python train.py --intermediate_size=640 --hidden_act="swiglu" --norm_place="pre" --rope_theta=98800.0 --qk_norm=false --optimizer="soap_variant" --learning_rate=0.00385 --lr_head=0.00916 --decay_fraction=0.853 --decay_shape="linear" --final_lr_fraction=0.1
Each number is 128 + 32 x the weight over its row's rms, rounded and kept within 0 to 255. Layers, rows and columns count from 0. Numbers have three digits each. The size before them is the row's rms in percent of the matrix's.

# layer 12 MLP down (transposed), 640x320, rms 0.0762, rows 232-303, columns 256-319
099:068190148192132061116119097126155040104128105083169099088081161109200148190135089137122100145110191129124075126138111161127083148046097168095172123129095126175171090148168115138107154111157152
104:095139106170096152110123142173104145163117187159137148105098078078146175105211094105136092161100123115158163071132113107127138116084117126115121160161104154125137124155152209127149119166072145
101:138106190148063156155148179143105147095123145077131139163126153094147116034172128166120136129098107132104128073119065154117127126128128094103136121058178183098167101116106166141126134115151098
096:180146189089133146134116081174124056086152134070061128093102145085175110087156132121154087081088101112191152118179106146102079131150172092145172157166148134140207139099153068129100100169136137
096:099133088091060089181122178128116125107105121159117180179097116080128180138106093145114151185115171131023116126149135131147069111190138149144153165186179125178138155135103136126058119158194111
103:154146099180123079099168183160160089083154174156162101138195135115071106110112143118110097121148120143057161103112171142143148068154106131181128106149158139111138188148171093165089106124144118
095:113121163190087136150142141089146106117157109152140117168083158115095051135147143077141184122150112174096143094137125090115135142146062149165128146143146090147138142131205113118164112120128102
104:089168148155103125124124151198135177126163125098134130190086131135179151072107135110137108141131122105197138087166166081176107136103168124128144088102099141149120114173125120149104158118165092
099:086098088136060153141080144195101170092131124138102099141157127142113081130080173181085204209129112125067122084112130173155115106172166170149142189084110118152037126106119119152158158125125104
100:134093151120128134120097099119185140120104131136174165068159155134107146096094137056149185087117129117159076092174107057096057103196138149092107114161137118138120159139130133102086142079117096
104:102115129147185230200104185135102159114142180125119109191167132130149111101167146102132148116118111064104144066176137115080128208006158129119152158070106124174153168095119106100154080179136168
101:094187089150181118171108115095104096121152091149140130158150183123147191125096103167120111118110158161179075172100117092153178083096119143099141143158120136109112156066145127158135170130143134
099:094149148162154059113072097145084134090126102106178108100123152095133142161146133145156129141126120130102105135127122129159166162144123143112160183104105090167125130091150115149099133179097185
107:116126154113102140126096079132148116127107056115114113124093169111113144095064031110151090089047113132179148096139100118129087087151134063110113131130194142113125051150124133104102129108170131
104:102100131101149146090161125124136081130147117128134114148169109075084127100093110109166160152124140113107093177192116180165070078179126180153098104097129121091166125090112096148156122139121103
097:106130155130184109120064139137144084113122083115128117136088130141140182150126131119090142098117122158137102092176127134113182135092158119073160149148152089166166156109128127092158133136122088
098:133122108111117087121175132102089145167161107047124116134168148122085158117166183167144088151087084111177099150119183202145137166120154150144131176123140146088152110107130079128066116154174148
102:159087145118146122135124155134118102123131176084148134164125136111156117131124160127150153158225147127119123130134164160156108125155139151135116060154135147174100133136094103146185131154115165
098:117139156156109158162117087110048137146111097119086142119123114111135080099133129129104162115134135135107066080093169124122135112100093190208124139134107085120167108102113138093143135104124117
103:162141132123107073142144188153141108130100055117154138187084158128136111134092141054097140148133138112091142160100182087152125186181138073106113097102143146096181171124075152119111160169134094
102:156096133148083064110123084143101141118134149115194106127104201128092104158114208111130143115150081130142127122131099154124098182130069197057124119121143166103105179168146141139141098165106151
097:095133162131152108127139082124172167121100113152124086171177108183159085192076157165079122139140192110058159125132131128159071092182112140138140115143122097147069149158073108122139133140106134
095:183108165128147105127114105090175077050143152126136107108160164088107085115145158131120156122122079103163146106073141176117142134164100144138075096139108169066117140136092094118135158216031102
101:092102101151163150175096164081162193158159134108112125115157085136163090165067072084083207104159107169163148155100121125132141099169101172126142079141107134122114085163127147121100094136095086
099:081132126144165175120115119140112107118123119129109133128134088175118192118126187141162185150122153086129161154121111120150113105126125157198105128118130185112115095141124155111155142154102075
096:088124118120197121108117091145159205137132115123123103102106151137175066166093099145122141099102099095127141158164144088177135148125126099159146114109144177144117045104099197092122116119100078
103:226120123143195157044064107179104118094146098158146172142154141176143178166103084146103162050137162124126073130143123120112097142130164109133112175153157105157121054127034109110109129133142166
107:123095125145145088052135109086064118080189127102078130115127145127095138064169112175108110127124132143171171146119141135061184059140150160108100136062112155172117153150110165092164096096126148
097:117156078116170196064162126123075103159112139101131158167130108139127089118083163174150102173132077129159156074160107137163112135071101164135123181155118070096168198092115142136136136115115103
109:130099148142186166219084155102148108146090168086116074140111159190145123142183153169137084146155103147121169166145150093140092116139095134088157149114126143071108149156135192085081124161115132
101:104097162159167108123111166042153188131073126164145132161091131139117140145169138069083124111121091079146115150164145096101144134122185175125139114130125135089102105122185217073132138092135113
102:138101128095097080181097137118116125177128113130099129074090123105106113118089237141138148123108152157115118112111092133139072139109125090179155130151121116108078137197126091159129085161122146
095:130130137124157105154185090139094082062080136121124127089096106093152134160111098159188186129156107135084080121079103147138177119113128078126156086114155097140095146107130121143147111144168165
099:120115105088179110118165079087139122129077191162060174041116135162173151147125101095161123125142128125089134149123162145081181128071101115160146165091104140137135094110174143087180085130149130
101:138191107118182091122139115117134115089041034139148141083081110065145082147109113138135157107154134123110124117168102118100131149202167116073078169069109103120145122147185184132129183123121180
101:082133177174142172148072088089166145182160165159096197124112111133099111148164144162135110140084116106115154094079070132191157151124136101100180145085128072175106129183089077124108153080105173
102:092144114117131147117133209130096104112123148120154105120122171157146168127161076130170133075122161131147110167189090124103107139180115141163131094161092150127083126142190079088102134179110109
094:150117087106128155093119110129146170109102135055154112114154141085123113094107154112118094136109124172143138179138078158155139142128191096154117148132180164165060148138097175097080163125153128
103:083133134134090179132108184085084149070121125149103105085091122078110214075132153132150143104165136153115102131175139110109139165144091089042088158132096187113161125154123131135156107171114152
098:132109174074145138101116077159148123111090169198062114099082119048111095152110116122090131142112106127125159118087131076142103125116172186111119149146180138079178162129102121133129088131080100
106:096105091107131126179161121131120128170134119124082128111139058121118054110135097119179169086159139085129112108210113149044146128184188115155128109099117145126133156145125191098092131139102151
108:165202175173146124155083122198147177138127140164150118137091116143136166061151120104138134165099152178129163066141155103159117148140098107108136126154084121139159162152125118171159131086133161
094:052118132089093205093113103157106135119093097158146102117118098132111100148141112103115119173072169128098135111091133108137125133102139145118068112110124115123045139140107157155151125164127094
093:128071085091165064105136119118149088114143148159123174195103143090130176123162114105100066086134116139133151126098118140124131150114154116133129163046097098102137128102155091112141101213137125
101:127166097155153106192137118105100160193100133067089109155142105094065116139107140120119073144107093111145121091128057071143100130104155119112134108092102083090172125200149140116086129153184155
098:149108105085097165098110115164043138074118133115192089080164146168211125070111123088098133098129116162151085124180179117131174115121105097125143173108142126144063093200097125079140159170163110
098:114188081185184159135135129126171171145189170103130110119136108157108161105166105114122171099127104132063094182112138102094100152132127117084166142140085115124156135155110136207092153095135129
102:139128096152068112086155162076054135111115035111134118202181092144083145083110176116075137150095147173138128100100170128176142153089120130124081121159120155170170125096098102131121066128078102
101:137109158090117145093125149190110171077167158140118159156111099126145164107175161151113131110135127146165094168136149090090104133145135101134125077112124110080127147143165210122121186071174109
099:109148097108206107159101182127113114131115152099071141123099149168132143146150166197142157143191090178118086080111098120078170135134149127152111063140162124117176084129137140114081112113087154
099:110079075134129183124120062118063163140137146107162139150120082109159099122121144119061188158091101187070114104129179129162127132108107174125128069124065142098133160124149128103139092108142121
102:103158115183125048137113126098124133120136140185151161145115190128141087172170149142091117161129136083121133077192208131148143084132171107106124128163111162178085121058138091147165100182153100
098:157139153150035073121128086165115162081161142181155174147093109190124113069121138058121145139121124121130136121160115111100134094103105146100149117120123129098122097135106152109122105122179070
098:128106115049085115137124135121144142160178134171138134098126132049201163114137100131127129139148103079105126134075094121157118136120099083087104077125066185140126178151171209145141078121108171
103:125137172163094115123151054151175094127114144160126153175107144112116209166133115122162159113139138107117184161153125063108179171165107172129098171120143134179151131122118154079122136159117165
103:128159105134139066158116091153129118108139121160108150095097118135145125154049152157120188133176092137189112167150119129106110187131134133134162075129123049106085120073143137106120160134172118
104:104072151100151156150135133125139118142164196122151090110124172076214170100216098185080135121173138150165162081141156117135129117181095133146123147160163090129182124169128118101094189138107163
100:053144159158144132136141119102116072119158034115157114131141139062150191191111135083095128167136125196156139140122095116112057146147172098156130095100151146160137065173109110163177095107177145
098:096131156116060140139158091129136111095065112083131136130102116126100150161040140120079163145136115099144094160113096152124133130084082082103102167142167122105140093198121171089165138110087064
099:086134119132138075107081168173144176051126111134113131079129153136099099158081103136083102110117129155095120083153157094141134165101089172148105121131142143113108162165137109160113141105154133
097:128143142116091119143158163102136094110146137167125142143069127086155092084161160157118106149101101149142076127105126145123172116149111169100139147177157146135147135135099141059118139170170164
100:103113046063133122102194159147087100108120126095136106126144211092116121099131073109138180164129102103146154130089172113147092154115153063126105149088121137100143116154117124123084079117157085
094:168120116138143130129170100132113134109181136088162101091110128178142132142087104048167159135116115145133151194155108127059144112180155094150102149108145132090145169119091147111170098139092121
102:126105121087152085120152065131082121125235143181162143134074130088080124138083118133108156140085134152133148136119167119112157137068153081099085113128111123100152152094122156129193089169080192
100:170089107098117095159158122141116128163136139148081137223164012203144114145117163132167150077091164099096129157061113141086145130168108109111151105107132159128134117147106160134090168162187149
098:217078141110129140129164127088094121115125157145113108119103075130165148118093106085105125187167120118134115088174189140132115090159107158153164144121140145162101159099140126110175100099104135
098:096132146071094136099096092114138106182085125115147062099200080071180185090113135127210123116097103134131146149120141115107188142127120070067129068101142139116099117090145156119092144136125125
105:107146131127127122121145100072129081118126111173090067118170115206119148106131102172129182111184141146153107120132160140154109173138096120094122110179084123175143132111126108143173109106141116
093:170121098150142142140143113207137075142117137107143120145095122157135120098110125143147211158074128120107087154101136156122084137111149150094097102156078142177126132170124132182108141132080158
099:103140097081115091124139132103116118097118110081111122125179117148135084092142100080080103171125239163123149109141116102150155154169101141143108172099111096137134165111163140171151082151137074
101:119143111119158149163136105102125145078113065092079207115154143149199117126115093098094050125107141154199073076132131062146130155155123088151135142188083072167205124127110127204090113108157107
102:054157093149088128119118154110096193108140136095179144096173174136102110121096111170132222169088079132150127130130138189107151122102163133093108166118103117155163193101114143153140147085185150
# layer 12 MLP gate, 640x320, rms 0.0778, rows 233-303, columns 256-319
103:101125095146163125153072109124150140204135114169087073116189154106136170139092111108153182088177108124133143094123136077118160116126171185162174134147111141144139043156154145070142035079115096
101:085088078160107038129157250117204000150088099153099131117113105182131121127091129142089109081139142169137074101120152087051198155138106148148082153125135082112133100146088126122128136121131156
092:055080132132060141190094088090118118116175183132110180038180126147188111155092156126213138125131162181123137103153127169151149142167131188093119107192149130146126145131142137142123131118097138
096:155122102174159108116149092143135164166152170164114116118103106091212115091119142125053104101155139179112058095121149145110122123184096110164141099102082091100112115152107092158129130071114120
105:077146116108178124154099112080104164158177137099111065177097127176164096086187157129068167111145129138110147112106143066149140133175107113075095124129116096143170095126129135105130092165092101
103:159095122144107129147146142049119067141137141192152176088132169191129140071075137130088134143170134155125130125172106081168127121168152113121110165130094114131162092103126071121135172057128190
102:096154108127095134120147093106156136102122149090124096095177119105182108056179093104124132104058147154125122154140140119119130161168061113155139119167158089155187112096145161175087118128137148
097:159118111138160120151083103138106164131135086109129176152158108130157142155112155136115154098138136175133098087118103122118147161143139147128187124079139099166081151102061109110167146136135078
102:151105163095107158119158183131096177140126150112133066134098140154129194092183191113098124097141134080169108093213111094205125149137145152153083154155111142123160187108185154107127121144091156
100:077155166117170128120130095123121093148155089128100124117167141156126168130058135167140143137154115143157117098092086151104132131126136161145124110171145065145172202082146132111101164153143072
105:132119140184141161113116113082174161116075137140097128159128117120107097135102143134112174173144089111076167041160150092118109124142118138136150162115143090110097123151129218094097110113135154
101:082162136108094069186136096081118151170037077108107102113137156090150139165151171118083141147119131099127085143120172118164121174055135105112115170140095154102074119189152103137130138115107169
103:124137077209121081133126109062125087075115131123139064148141162073137063089146050155101147125143098142153100104167191114095117139130108083115133103145110115057157085142118126118147119161144106
101:106101125116135144128181107115132134125093135088127094140166163214137158127122146107083145099068126064134098142119134112123175211098064186156114093168157131142158162122156128106195158120111096
101:069123165160176118125169080173174141124117142145094146170134125146093119142142094115084150152148115135152112152078095054163120124096155104108109126145093120141068067081132128121143126088110151
100:120160113145130153094112148080186168129109050129106146156130130083098097121132129174133180113142110072118148119108118127148150147094111151160106102088167141139103161180139134130157120120100151
104:182140113086143065106135117136131140135112149106093118142139087136151135127161110173122153118150124156145201149127086154166134176136128163166101115151148104121122103141204064137127107199119199
098:122095140171092128127107111206087057135101104114154164071113180141169104122081097081072144145158092132127101102142214105100144170171121167099156079105167152120129144100173097118133072088106133
098:111191153131119097099079067110077147130118092083172141120152100176112114153150065185131085183107167150124080097120178171173114112137112147131112131077141144157154068140159161159134112099165120
096:090123141141137086142124181124132120076118173118153113102112122051067120111135112136088173093138156129089132086161118152068134163099104092205152144121164085083114177125111136115102107111124141
100:074171115101146072101187118057132093158115128134159195126083148137123185127125199175169130100099117150075132175157146094098146093083158080112172106148085132128115106086159134129109089131075143
095:079105162145096110154077176129129086231135128159195124143117157147153125078110172142161123108149141068085144094146151153140112091148096147130150139114114098145115066108131082108138096111219112
104:111099121134091123175122077108158141129144123107123115062140199156090178138140079211142124159104112125148152087133148106085122111134118112098091125128147152108166116168113144161173155140120073
100:128178153159133148117132119172121137160126128183194085128145179194133088179084120088128153169126141109148148100082126120091116156135133133170136155101176140100183127078145094038158106093124066
097:083130146123148109157136122177106155137097123103180170187160143124149087120127060149159117117143073113132142114051143128114173125096115096143120178104137152096126190123160172108113143076085153
104:170117141160117092097127111166216180139152168119122080154081141155144141096140219114135150130115110115109125124082145095115137132127173140148154133173094147082155086103121090100165097145117125
102:144096103109110060130102124107201151114132101080052104099132082077127115074162135157157125146084130148108131127122166085155162125140114157074166148191105136117084172106128147138111159106079135
100:078115098136134129138134197125107099089059128092132127167170140114138144173136171125126148094124083147108152057212144131105115173114131106143134198091114130056105093162144103063131118128143135
100:084140064154067114073145126081097158113146078062120091136100104152128093132093180074109128157152098125119117142140135157140076164079123101138183144127126163071102106188188154151158133102122178
101:185117103143163151123166033176108089104105081171058098107139127159114135143107173121149128097169115071103116137111112146116128133085115157117139077088150060160194169133138139068149151114158103
103:134200079166120158098092123119094138136125121173071114104131139102083131195120130099146105060156123151067119138165148162129133170087067168131163149167098120136223153131133098153126121083121079
096:117124111189112179142119130130086200114103113133103177151065137163127078141106107173022109080111129099118059075113053083124187138094084181130160096150120127093101088154125129079176058116140150
100:182129112132094019191125173090138164131101169170159150182169109112157063136151159128144092108124119117111104125137095132166107147140108120148095157162086090142128127178129087106140156185105166
101:163079137146100161051108097127131172142113097211114164101179123105120107067121124084157145133106133173105117186137139109097109151155176131073118146118115167111148122086130098118151147085154074
103:117120152166128133060103146150127097083148148101081144183146117144148082112091081077190115103073135096089139112135115097162115088132130196084141134130148108123083100077151141089139100088103134
105:074185130157160134168103075126154150127149096111107093156130004156098169163132112152097136122151107161105154108111117119074164117153129084175147139111128117129065141126129180163138115077120065
094:134100152141149053112167066200157135114119051120089129189098099091095184147123121117129157132125125149136113062181118159155148162205152154147165163168099133140193100172136130154134133100072177
095:104151186100112140123160137103090141143105124131130093073124119130124150077192127137107192120110197081041163201143133148069085155071108108152140114123088089121115121147159106142088113122130104
102:114152126086138161116165131170117068174097107105126122064181137177180185092161134152158122097159154157059092179160093127124056128174118134117119164120140172113096152115123098104209141123170114
106:161144172187107121115193144126125171123142160099113137094129119050117157137085164117097134029114138164121084147158132130103124152075105121150165114122163098175141121150119151132164122146123199
106:143101093122120189101165098138123048163123158139145151148094120144071114107123101146137159146088131148123128141173100165123127075129124156123106114134121073089134115179120096154151117156116145
106:061165154041139120099113143097130130114174145115082160155070111139118135130159164116127136093151143096124173103138138116098194118116153171143201078172175086163123115126107148131093069151136112
098:104042074139171131155095089151189073152162172112141134079147163154133151126123139118126165114152122146097140139112136143099137130126142126186121120144060117128141084132144143180090144132131126
102:111145120088140149119104150107134062126154124120139113102120082168142154145145110178141181208112166125112135156143158158098170171080104128146114157194145158128075193153162089123151129187076149
098:071140141154165103129109110146125151127122140171140091141191160075108077154200124118183120224123096099121129124048099107093103146094095096088122102153110074152196176123181124160137173068136157
097:159138187134149110085141132124090145132183107170126114124159121113103188117158132158126109145125083120141147152108151099079152111134114077180140228140156092100140093128140138154186077214106115
098:089135117097141114140112088148142132127147107108128110116127090149153113071142109119176109172141149125167089103167173095059156126189155145107075109075215123110082108147105106111118164134087144
097:093132197152159127109120155102147100113134097126109169157092171139177149148110168195086108190133169139166097134118106136115156133129098143155183174138159073113213124126098087131181136114126147
096:122188120203124080138048179079162094067126120116098184126148162131145126140128141130090108087132155099174119165175130123177185088105165129184110085137112187087072095134109147128176118124114150
098:111171109057137100129082134118080123167113156142083084162099112104152176158141068109142107140163073133078146120132163085170090116121108098177191131191133148125092134080142140135151139101150117
099:078143147132000087127146121156153100158155214117059124136134113074180106126191127122126180130117080199118129030131133122134122123135137168125112108091112128103089171164154124114136144077084123
095:152141166133123092110073151145125126065141128128137154092152146066194096136095114120158146121112127194093109123152138131119183117155084150115114186140176082141123119161163138145159083180148119
094:177114089150137089156160143108140144129085131069175131180163137130128065130116130145172103092112179061133127071104128115104164136130108136106125150093198110039145156177136130130104113127118150
105:108116153063173120154100059096139112136168144156177137155152140136212158124167160152142112156118170095114128124061106118153095110089109087131185122163115115092131153146073143146099128170096122
104:157127188049104112132117090105154115113131200145092077138104091135121119114072120067073170125104139046101131105105104128147088128142172155103194142166176111154178175153092131104183138157071128
098:082147146135098152103180104071118103119164127158106162168108190144162140183110140138145121135096145136114150168156125121137118146102126111098149099104161121111136136115144149111143115098148086
099:137076067153100090100083083111095156117144067124182143104085113113130018111145131182117133169140107120127129107111117069089162086076086125103138126115126098162091168122071130105137091147150137
096:161122128130128136149131140120067127118173161167124111105147168109152103047104140124169094120090150080106106123150139181118144152124119096152146125079117139120160153151188118146169112134084172
099:111111072087127135071151122102128142096101128101137194118167154107137195062099114127084142173097167110083136151105121101147170134137080170085132125088122104127149156094178153148132156115157051
102:136104054144126089136089157148154106110165127077118099145136114100172141078156169098129159174135153121122085095133137136156163160106114123116150156154139156142153138150094125055156141077173093
103:130129150138091169209177134115154091134120148105077122093110132082095139141163111129151117132118174132051071112133181057130075141156117160127134168149138096104115142167116101160160144129108160
102:108085103180156158168126073121069175132054081165104125090165090102123168190130136123111081137075062155162175103183156148172099144184068108079120150102180106095138150130126180128072112126112096
098:156177101136121116168111089139106151174211134125113152113114145102108168146067194102095176095131108105083119101112143132088100140134122182151148135145165155141161087113154142090179126153142099
102:092081105188081163180121068115167173090088139063117133111144155167086055154083172088097119096090161106127079089182137088108135123105088138108100162143083101120173111155155140168200141123164110
106:105120129087144136118080122110121136143123156138157110084134115136154134127210103131081148111149116158142131111106087137122128196100142158152174152162207101106100123054183134066145105116123169
096:146130156135116122120150129115058150161082135096111167156139128165141081143051090142155126150142135102127123101134140095183127113138108138176088113139066127154125157114151168136121100106127111
109:145114144173108162098159107086145048129133131143155097178136083121092126166137125191110123177089113131125146142132143093089129150166111103112115092070158111084119139122108158115144184114174160
095:065153102111184135151127080216158150129192172140150125182128133135180182112120101117154146105098110108106119118153177106145111100183116117166163164176055107131134059137182214186105131106144178
099:103163151160086129139129109086094115134085103113077161175121134150129139115104193089139161123081155133101135150063103131174151132151090114110119143117198115130130126121101058137093141118193088
102:097091135169092149105113096121163104141121176157149129110139137123122092138161143099159021076116095153113127113163164113132211105120102158125179151097151080133141151138167152104163130148153150
098:178105180122119127155122111158119118152155161162069146081100116135129101165071139142103170140149107089125113159079125120163082130103109080169096145146109078113139128131149140082152087135171176
# layer 12 MLP up, 640x320, rms 0.0815, rows 233-303, columns 256-319
098:148089155142099124171121106079145086111199098118134160137133175081106185089106153089113149068146093163099149191070105126125128118153096129127153143087134130181158114126121119092195110129120084
104:162204122123118122120088126139087144191098130153122147148130146131128136134139126097120142167112122187158181120166109131170169116154139170153155146102133103164088133112085159148130129128130072
093:175159093143225109099183130142078081079083166109153095121136124098129130093139108149120150183103115102128083122066145116141094091123097133079138098142108171124160105127154153129085063183190185
099:128077180138102161138143140120135126113119143118107097127146159074119109112123092121119051121107118127163089116121141109131081118147153137090091110092194105081123111082121082125138130094055170
102:114136128148117172146126133121165126114123141161076175154119083157101119050173175160155119132142126098103072138105129193137161145131193121099155174142136118084136094114129105111088133128036128
100:138102110138123126100108162103173124157151136151139113122178110146162096101096204141071114093141100206114137171105194108138112128099134135150142057076140125130074131080137156125130135120178105
100:111166105132167124140121137156135158206122126151122157086097159142134126144132124173092110092165106151127072164110089048085140162093105091121143131146076125122137137108080209087163111112144089
101:144135129095093144134156126153098145122103171170097109101149091192134133137159092106078113123158153124191110139119150146142106094196103103126169148204132080148163121181166128159077097127170163
096:092104112151144150193109162172109106133157127217083149114108123113129123145139117171118128091085169173169079050209163142108127082198117079106088126134162153111126103162141189124105079119139109
100:150147164133084071064166113203102103102104145142137141089145140168107095099131092183166164194109099117074155080114131203137126182150139150142172114139098123105176145119159113195081101130106146
104:074127136128158111156133099163150181104128072143118161138136092096149190099123119110092124121130114115097078187100128142100138103099127173123146130136131140194161105177094156182136105145109115
103:124149161147144129095184133164142101110098131109115144154124052120123164156145135132108154155148121147158112151077102163162156166128138101088063164117115144090136141117179085110213123178152128
101:150133136114127160086091119086130159126108063128102131106150145148147183135118135134158144164089115090148148098059098156093067077171063150142161092176130131171157139081111132188124093133127106
104:128090132121151143141066164062070123148102086136117114167094134098158103105045119159099126144122103080202131140113106138129138093159110113181118132152048152146140183113112099126084146120094094
095:126099137119098135120116111152133136123111098068139162132121186132084141127089175162145136119098104069168140133152116099096120154151125123107122180173094121078184124160153113098153132126099140
097:116129128123124186080117123087151129193129071123134147103164135134154116107161126130131167111168061098135114152198128061123144148108111178148156120082136151165105110158126094095123155151155085
105:072117180120118146116097093153122129135074144145094115098165111090092164113147151082141082101117148139050147086093131179126142086189101148098068134149179163178157158188158118163122176109066166
102:111166142088188100095110109119141178172109167095120060147144207130178171114051105119073180199186147155134117106088159132080165115097105132109144127105073158116143179160081120122108115145123118
101:091120086107134123157160117114127122177124103221121150064198132164156140172111086102089094138059118126104045120115107117144110114112099091156117140196047152113158129098182119128068109151103119
100:088125105091114118178164150151083097067183087138123144140160167109102106107130146141141094179146147140154092145115093098067098136123078097151129139070139118167127109115140105153123136112169154
100:155160082131134108178130130037151160106125104168121089137187112132129177149089090117148156101111134149066170140099094111096160140134167121106144103115075141122148079097174126130093155095165107
098:088155145106113089099156196086127167138105106161083082153170149164163097115136082110113051129128169157101124089124128107098153112097085060093162077117079170169125189181088136151117171104119120
105:000193102090171091160203085099111142114089156109155106094148132111135116126159125122134135126111113130132141068067058178106110152139103126164125095127145167154091166158132119145165105061096104
101:126115130094097132140190135173148114144132185078113115141092135118092172107160158131087205131076099151144158105169127123121181131120136133089116160178154124108152155140128109142120158077109077
094:133147108143143109161114140124113110113153117142141105126052138137061143134160102124125186138134091127108108093171151115077135098147103097117127117079106100103220137132127143134133125200068132
107:150086152165133179101165126089052088112174167144119125114149154100118128152137135125152142164125118170230143164170067131136111163119133155107123074108105138081093117113096145211137100166149116
101:120148121111055093099058099125143169171126076088118123121182154068172107129074076106190176089130152114100131132150145080121187163208187155092080147181155147128068171118141142190116129060087140
099:132124098122099088099116161124118113099143160102096111152101065149092148043105102099127107110093197104083123111107114113136074103154127162105135128089166120143133151115152120059082109183108146
105:118128133122121203099147156131110162167077055102116078114117107106165109129157151140073139127175133138124124163134124116153117155112081113104164157145109146107122107170130164096099132155117110
101:079161104078150134104182081093187119164098094089101171059148124095115150122122099086184115159074117110108137092123102151179125138107153045115172119102120128134102098156135085102124149127129155
099:130107123175094184118128166135100126214167118134095165116102165050133084222119142071121057147138087141114106086131106122146142134107109184069074144122132124101147161080103080132106059041097085
097:124109145095154095148097101159163137138159108183170111110158128135190135116108175166145046069124096151146119146133143060122160126169131212161115042158145134088143162120154191116206180115128130
093:170107110156131157107130101167168172156166132048169164138137128165135116097160109144137039168132153109104150151094173125133088126154134181145103104132141163050143101110120138137121149170120112
101:146123175150141096117165101121123112076173072151180144159125131161145138101146110126139095061150085132099113115090100224144136146126160100107124149131111149122190139124124133158116188117122132
099:119066164150171048123086168167139051127097110146085147156137136166145079137049112111077161126152103109072127177106136112108170123079062111109170064099167158183151052170139141103191087095114117
103:127153131052117122147100084143146108114162105182077156119142154156146126169134099155132185115132160090164098145093144162124163141126136050153054215076138120160128126132136119081110149141089089
096:085085105101135078117221144155144138144100044165055170107087169115136133132112189100205133105131138103134161120191143155152117163193167167126126141169110139135106128172054108074140112088126137
103:136169168123120128125119154119129104142180171082127084096128142223135115126136118140142091143072109164117123129107087134158149136094121097173171145120102152090140054131114105102129142063107125
101:128108136191129103132116208095133166090108136157172126171090112126139077101109163121110165144108130151097135119143138156142138106135119184132140074093128123080125064152059094138084067101143147
103:141131149163117134077153149176093169073147138104134122171182103079049134098129126136141132107219109121144080109138159096131101183110161183190118188077122109134062119189129107124180067108140151
099:159141124124158104162157128157105082109110089120127145175113145168047123119132086156113114149065104133125157092116113136113144141082126138131111056143157094101160148131140129165160092173135147
101:166194143109077173155161203111086085112150162102240103090154139092112114115141092139140211159143174169133148095123084146089136108156146130080204137132135140118174153119193052118097108113086107
105:136094180123126119158107135051163158125136178073134167118111087183143144136099129067110118082159170157087104146084140114143136134126129161164140053149158148170106119085126168138152150145172094
101:124192105116125139136087129138145117126119166177174192137126096063185115087119224134120121145140103080100100139109053189087061094124071153127142170160143123136083115149135132179174133174146138
097:112138088123074169130142152085172160090149118185146116085163104119140149142138124115061083090096166116208146069210165134127146191145140136136132126132159170150042110109177163137206104156098144
095:160114162076196148124045164127151154087128093123200137120162115137114116042147088133139127125127075114109135136126114098141072157143130253128093106072116117092207139118090141128170109110179163
101:095147180131140179145069128071166145098174148115128145121096145126109073160129101098122125089160137117155104129148108147134105165154175109141145110154163210100149109151132114144128115123120087
101:196173129161142086118111087069159141128138124117098104130125112162139113135140164120009110118195082182156079094152164124096165151111097141166134137143126094147137172072098131229121174112132102
096:188172163120122089143080149126171139149133171183092159138137133176137082093066122137055114143158123126078111104151153155168155133115140095185143133142120187163134093108066118125071103112129102
103:054170162119123152083148149107140145159162136151155171118101106227194153194115128144111192127157120148120118156125136161118141129113194133096194133080138161141154133112081093104123104125115101
100:191130166146175073072132102042163135120102181130119105152138136155088141134098131155109107116173138085123102117132172137110140168095165091119145115100139150110210101104100138143113123153129099
101:146106106117123133143170097150098151090064151087122107103123145108153152090133124170073131130144160077177110125160153157096177135109141147094152150104154143177178156106108096124165139149136105
097:164123111116143116096108133082149077131110140116133153140160106145145122146099074114082101142177176100090124089085083145069137153065174127090189146085131112181146167191173149131125117141139140
101:124084128124198185150119098139098142078108194127102154155161143146089183117131156090134164079167121121160151101079131179107134086139191118165101180131113147100111160095051128082105150088143193
098:187140112169161137186105099127083100172126108121103163078139118126158128110103126131141071136121128164078093128183117133077112131089180145146153130122120131115182135131078146085089175126110148
098:114100096131084130127108099106141152095178115167145124148150115132125102142112169119123090081150097163128114130081071161151152152139213189131144109159123109093145118104152167174097097105139130
093:092160121133143171157153164095168187074072160095116138118172154115116189115142114086124143111108147189144148160134134183160118168127035125136189153138164133142145052095139078169157122131145099
095:167108133146175063154066131148150129132114141158106197127107073151119108110143118172095182170104101121092131118111131078111102151112100168106133061102095156119089142089106154092081144176136082
097:131142120186157133065126112148095134169115122125126172118158180145167150098164123143106103135157135145160101139093086121214191159157123179091080143082115022181135115105155116160140144177114134
102:122082123139158170187114091136172130113135121124117117118179137112089152132128155148099135132177141142106129122120107158169156140100138148127179126121118078177118229092108139135177057088122109
098:110123091140161097170088139099131091148125129208057163122181041143140181116115190090114099143119077116128136120157091121106114112151128137122104174095110161127110177149106113142193175132109149
100:110154117124133134163112099146131144104092185115147150167124171123129076135075129102129126126113149097123175149069108100141148112168134146118131092131106136165161147148131070145114205082167134
100:138172137124116156118139130136113145103141146159099155147185111099117154139112083060117155107110121100125146105106129150137142168134130166192147174172127115119150144130146155146088132072132143
105:165071163208088132176074085212140071091102121127139120154112141122155150176162123152129062064138098167195136128107178165132125156155095111125114110127146158100147107127080108114136177120167116
095:132197094143110122085146140153160039159136196113100105194084136141141164159171119148172078125151122087143091142097165139190132119165192093117172159159101122132196053139159136132115143084144088
101:105117121186127122142151131129086115179164141164183132126132085109199108168116166191175164106096088106092123142141053155151130135143111128149115124109169125104103082114127152144111121162116119
102:166086115118130132174155126131124095113136065131104103125160127131119074119110169125152091142113145158143140154163115125137079131060105172096171137071128148066122134057139159134107168107098177
097:143109133192104094114096181089130140119069105142100138151111147164109107169148160141136100099120150140122113133102140148142129120077130105087130112124124136143115156112121068112114142210094115
100:128197080175091183164140129102148134189121090176097178147166122094130078110082115098136143115102092113158071179058143144074122166184109110086162115102137155067230104135119104128128103139158123
101:147109112078147056066084130168092097061115141136160123130138156114116135123152168059177060118101101111109142160092129100079152110191135088112126113166131151078124154152148133101150132130111152
099:167137180111144150146091072167123146171147105094134066094119165100167160127047123079160119211202145123108129156087109146173114109134057169146086141077089118084105120089129079124129140168111174